python train.py --head_dim=32 --attn_scale=0.177 --init="normal" --init_std_down=0.0 --decay_shape="linear"
Each number is 500 + 25 x the weight over its row's rms, rounded and kept within 0 to 999. Layers, rows and columns count from 0. Numbers have three digits each. The size before them is the row's rms in percent of the matrix's.

# layer 2 attention output, 96x96, rms 0.202, rows 0-95, columns 0-47
090:453532526523510465514506518498535489541532455536518482539532522483510486522509498483500484508468480479524462489498465500492517505531459502506507
093:490547490467507489456487509537506507495490498486470500514478455525505570491456473502523536473488485502525499525485515483512491514456508531510466
090:509478503482507498527541538488539494507472548510509523499474487506493485531508474504488494502502481540506481496504496504500530512490509508449490
115:493524482480490470478556461503520500536523535522527470491512456479498487485489487458464488501520510494509514466486483464540556492513515511544520
087:513546538449465471554540487526509544490461502499526575491522479473513513467513520520475508492441529516497461483506510481535466484515550495511511
092:506494522496508468506536475524503515528547523475460501479517491533457499517521463482495522541480520521577478541508488533502540494489494537511526
096:488495573527534509522490492477518484493505523504496489470444494488506508480485499496508462532532517560469541523507511483477483483492493551524497
121:521523480463491484469497513502491427496468531451482512447518482479499507492448477504495536551534482514440512482541525517523458545494488521477525
114:533507474494508499471476509473484459480525518554506472511549501472522453551521531541504487542490475511495507475492510462541465563488487488477533
101:493506518534544493548516481491491523514466560497481455535514449499528507473524503501502503462528539493527526503472519489534527473488521536519482
102:485506495502514533511479567507506529498423543491506562504514476521472495530488518513496518534502451442462463504488486475482499488525517472494516
109:490548491498531502514517475478477490511516450502508501483491570449478453500489508521491487504469489499518492456488511502469505527518491484472535
094:503528528500528479491496507475462528487477489515516485543508485501471477493514506527504528490468546465489512496556537566521489500484497504485480
104:465517477563533494504440528478490505479473499509500534491548465526473506506482473492547470523491492436493507509542487520512493450533497548468531
087:507491467546465506487511490482529518491501505514472429511536549511469488537497482509567516509498491480473527494548513520501485514501479471497493
106:467500525516502493517474491507500507521484519536486490510497470504494501471503499454537478477487487493493510496514525467481531463462453477528470
097:492518521495518502482499496556465518527469504546515461499503498507495490489511499497552498502551493458547465478520525474473545516488498545480479
113:493487477500523488527535445450475506471482451509473497503529508522467459469474451486493498484548513475524493482529486547555503498494518503493466
102:507504459489480482528488490503470498480495525481472495498487509496472494529529476536503479565527492503505487517487523540494495467493521479490513
092:473510486471511458473526474480483524489517513543463504458526501555493509518524506545540538497498495453501490523502502499525525475498539517488528
086:519480471488508500501531506515548485485514463513484451496502494497481526519492455500506505537470538493539526482505503497506539466506464499538479
107:515511489460524470511460517544543481482502502508459448488484487445557477474488517522481488498510512473483502499508464535465494545504543523527511
088:541518495512506478513507478473494444502492478499509503497490449463485475527524540518513519479495469494485503491491480485501525520519458523492532
092:499504472507496474510519530538523511492452489497488517507451519479469527511483531512511499512519488493520547569482544508463443529482520522514527
085:511475509481523484509501520584436524514514514534498492483516536484504484519466472485489507475463505494526504479469562456476516514531515500495532
087:531502456504502483518434444494528566480511498481517524524474501517460493507497489487506476514519470481489534516512480445545534466539514552498501
105:478507431535520465490472530497492507502463527495472564480506468515482539462499518490519466528524498493442469492538490489504451499509488499486434
109:457465517488530487475491502484520493450484517512570504490473515437496508559513468492464499506490489505502516470555528471511531499531485531500515
097:506513533479483549546446513473520489459501503487495462490479503529545499513539490501450492484479473530528518494487447451499498503460499490494475
106:472472450481479523483517484454509529495502478481497497488520520520509520523464533448523473495486475486515508519507511499526523465501477563543507
116:496526484508507494466492495525486489479498491493530500517510527527472450508495477474486505460526460512469539519525495480516502563509506516536501
094:478485564494524497476469516507505487532484503505489497546507551485510441526528493467490553532474520491467468478492490500477519526480532526506500
108:492519537458499520471486470553442528487495516487506500466465504482509492532502504517506421490506478515526492513525525524509474504493513472538515
090:489494480493465478534506491504533472502470495475505471489520528498481481509483544508540507470464518494535481482458483535479452531459491541501507
099:480504489498508482509532541543479486572496488524534526522465470469533511532484523519444537509523517486528540509503494462502495530475519529459507
104:465517491456523529523490528495502467499488472528509488514492468532450505522450556522484457506527413470511522487481479506515474508500490570519514
103:487546467514493474515566490506500508509520514546502473475475537554485470479495545493546537491469522552498498504482511460491480487533516478448481
107:510518439529503520497505472511471472483547495571472523538463481536515464495510532513516518456486494515530469502490496469551485506482507493472513
100:499522516560507494482472521531505485445526501489533510499496538527457511514519483506545461508543495488532497450495540518510515500490470529519478
100:471506492527492492475468519502539523473480472524465518556530527498518501550515536494483465478491524485508470457547452527472478533481508490486518
108:476535457513514479497502483484549525470434496485508497486461545521458491481495494479493487480507521505466514477530496478481512489504491531494475
088:538521507513458501474488500509481522530479531454499510539503531474496482526478507477502534532509499503473556500496497482528538488446499529520513
087:501530509501499517465534530512532503514517550509457518514515489511457484511514507530430501513474538493499455520499485508502491519533544484553499
100:517542496536514486528534543493486509532492551473476483511454486544478434513529484555504498488476467527454522486471515499497472504495517524496485
108:482505523518506492460505466507509507488495520521493520494482545474445517495516512530516492468524503490509475530442518498494518458485514555511466
093:521488447531498485525537484501506499483472498481505496454497516485499494536468488482510487546507548493491507540481502525539516507505537518515480
085:522517506511489509496471530481520457509492462494476488530508541550461519497550496485486515530533477500532458506515477502482498452505515527444512
109:454514505491482523518505462492478515547494461464494512476555500484529492481502497497491483465443497495502462505532484496536510525515491536510501
112:501500487503551475518472513485500496478514503503471457513500526501494531492481486486477472462485481515513460438490450505483481513489518515520533
101:507492495486495530545520516494540554485452517498527507510496503517490527517481489466466503497441514498501463491529492498474482486451455543506494
094:534514497502498488505451475473487486520516505513487509528506536479487478528468516483465523526477512439497519487523527478518548495493537500487499
096:505528466483486510523481518466504474507470502492510458476526487501532502441483529520517489488487516524463492477514462459471484471516516527476485
112:535509500553514515456460477498529518469507495446465495499527507476475461509456554478488463467531463496505498500447498512516520487501484518476477
095:474432491548518468519492524519473482510506515499491492535506487498498451523496464534514500510509535486514482521487488518466459476529521547475539
103:547508471495504486448532554497486498491521465481526478497521531510478511542456502559470518503484532483540449498509473491473493512472470511485496
091:455480481539481478495436479492481489470513491539490488466483505506516516490485486486478508461533437503517485505478482512468490533519470530509496
113:505546483475484530517491548468533508531475547488499557470487489505528489527485487533491515511530523500497529523507485507523468524506495557514501
108:536472505475495484477531485474494463489504534472487518486517548541482507521485478492512500492475504579467484495499524505510498500514504456473512
094:498526516505454551505508506515497503502488534530547499485406509477522554492477481493505488550496492528516507485519509541520520492492510517492504
092:487463506504496466481479485518484481516499483486521509497493503491478441502503432496516488480486536505536497482467491534496439532499521463512502
090:487468472506490544527526490524508474493506472523536511523519510498505509533497539481497512555500491466509483551487513536494558511479457503502524
093:514506523500492567502546521512517447525533509514562501488489484479469517518504502507474525521493529483502512506520510515496476476504530455493478
098:520514479515509495522521519465519487493483452513490536478526503506473495532470502482485459521433524487477452521498453517509483459529482484486509
104:491574509482454514524516513485518500516471481512517464466520508454517483509476509478510513496467467535483489493490483521524525489497486520516533
089:525498534452503474553506512479536488503534493501469490518474473497530509506493564499537511514530499541550518530487488496472488487463505500523514
099:531508516481455493517472473521503457549476506485483464512510475475495529555466466489486499450512472507485493513507453481517490536518487504510498
098:528466477512523491485527507551490498502542536517505553540487515523530505503526498464510446514492517505518463496527486497539503515521509484526487
096:484525497530506543480490488493518466502484520508552495493496449503512485497512510493468486525533525553472520513508482510481480505504501545527487
097:525468492499477499463508487487511531510468472537507512449466489503464500533531477457486514520528524468528537524503536512535482477496523510455470
090:517481513479557516472508512465542496503459517485503477519529523497481466502481476518463516513484532475466529485489511496464535494448508535478522
079:474514489516490467463522515484534504510508526496490508501419483499497465425504481507498524499531492505488493459498504463524563490534486538520468
100:503508509522497498509517525471479489481479508511484520480490492440458478479476497487509501492499574483492489470488472534485460492493467461487498
106:526470464470479482488522531460524565511488495523515463457504493486480507499467479555544447516512500488522501561510475495489479466516467539514486
107:492552501519536517543509521510545486535496490470490477463477534496509502482492478473453496452463513530476514487496486466507501515490530526468492
105:513505467517541498477529494512537506533518456499500478457470522457497495508531511499471543455450466514499531524534520492505475503517505510481497
103:497489501485534518476474479529517511523485469483578485462494515519514547480511513508553473491507490541482515523502496492474500510470536525531488
102:511531519484551496470533491493536525515498496502504544515464494522440479527516545509522479502470494503495528469499555488528506506512500497494522
093:508490492514477469418495494487521488494486494499469518498473502506557518471511516498495483534483497514484477473524489493482487494508503494485487
099:532539500503498438517502449484514505496501549522494502565502460447494490514501514489516525482524499450478534513500487481531540545472484503480497
107:484497502475505452466536469527464476500512475521472508507491494543488517469447492503517502496545489492500508507522509540459471497481479494489543
109:514460493530489488498464491500519515469517528490511528468528548498520472479490471506502455498548517535481510506464501495538509497490526520486548
094:476506541460519493510514466525457540505503448452516508528515467460532460547519501486511527517477465499491546531460491505491525474423493535518507
106:457502489530516504513522522491485499511471567514540502495492544526511484459548468516524479467517550516524492474507446507522462531490488531529500
108:499464514510568511469528485526515487480512567471550470503482488485506504485529503486538504448509536468470520488469530486509512506509515530555465
091:484512480469487539518491493484543494484514523472486500503532497473538484526533528507525481492510479530514471530484500514496511445485476516513555
107:476481463482490506486482488490510467519481471474538480495492511508520520455508498491512534460494495492517478527538512513504549535493490500556524
110:517544477578532471512500518513467503493490505499523502521500450514465521511463514522462488488484479513495501512459479472473499506513492491466536
096:459529523513482489440529482548515487471450501495503512432512505512512478526546490509507507493520471528528510513484515500505481479529484506519476
112:498472509500496446485499475558476497506481487498535463522503472540516497528530490507498529498520508483487531513508484480499531490528507485487538
090:484515492518529491459486520473511494476502511561476459528472524504524520527520441547556488527547502527521536516515472488532503465508495480491497
123:514535510457523483491501522513548522467512490530516471549483455516491478572519506517526472512513491488483533530521502509500479470455533541468494
105:505481512463500493514536491503515494495472512514552508492541494490474505521519501485497480510512513518494488550509504547490485490506474483516519
091:486543489501488484456498562510528513539503557496535489507525489503507501490506523518486510530493517495485474491490473502487520551530509468525469
098:503527496489517518518500513448489473586453471567516448451484491503503508492502466508493462501482517530503531480509481507459462528502503525474501
098:503492534507520451483489520501524478519483520506555513503493506527496505501477504483505482502536485539477544502524499470553539518523510503518497
098:545503529484523541513559476472495493498480495482503503535478487504503499509501486446530483479537527496536523441506535505491501512488469470512481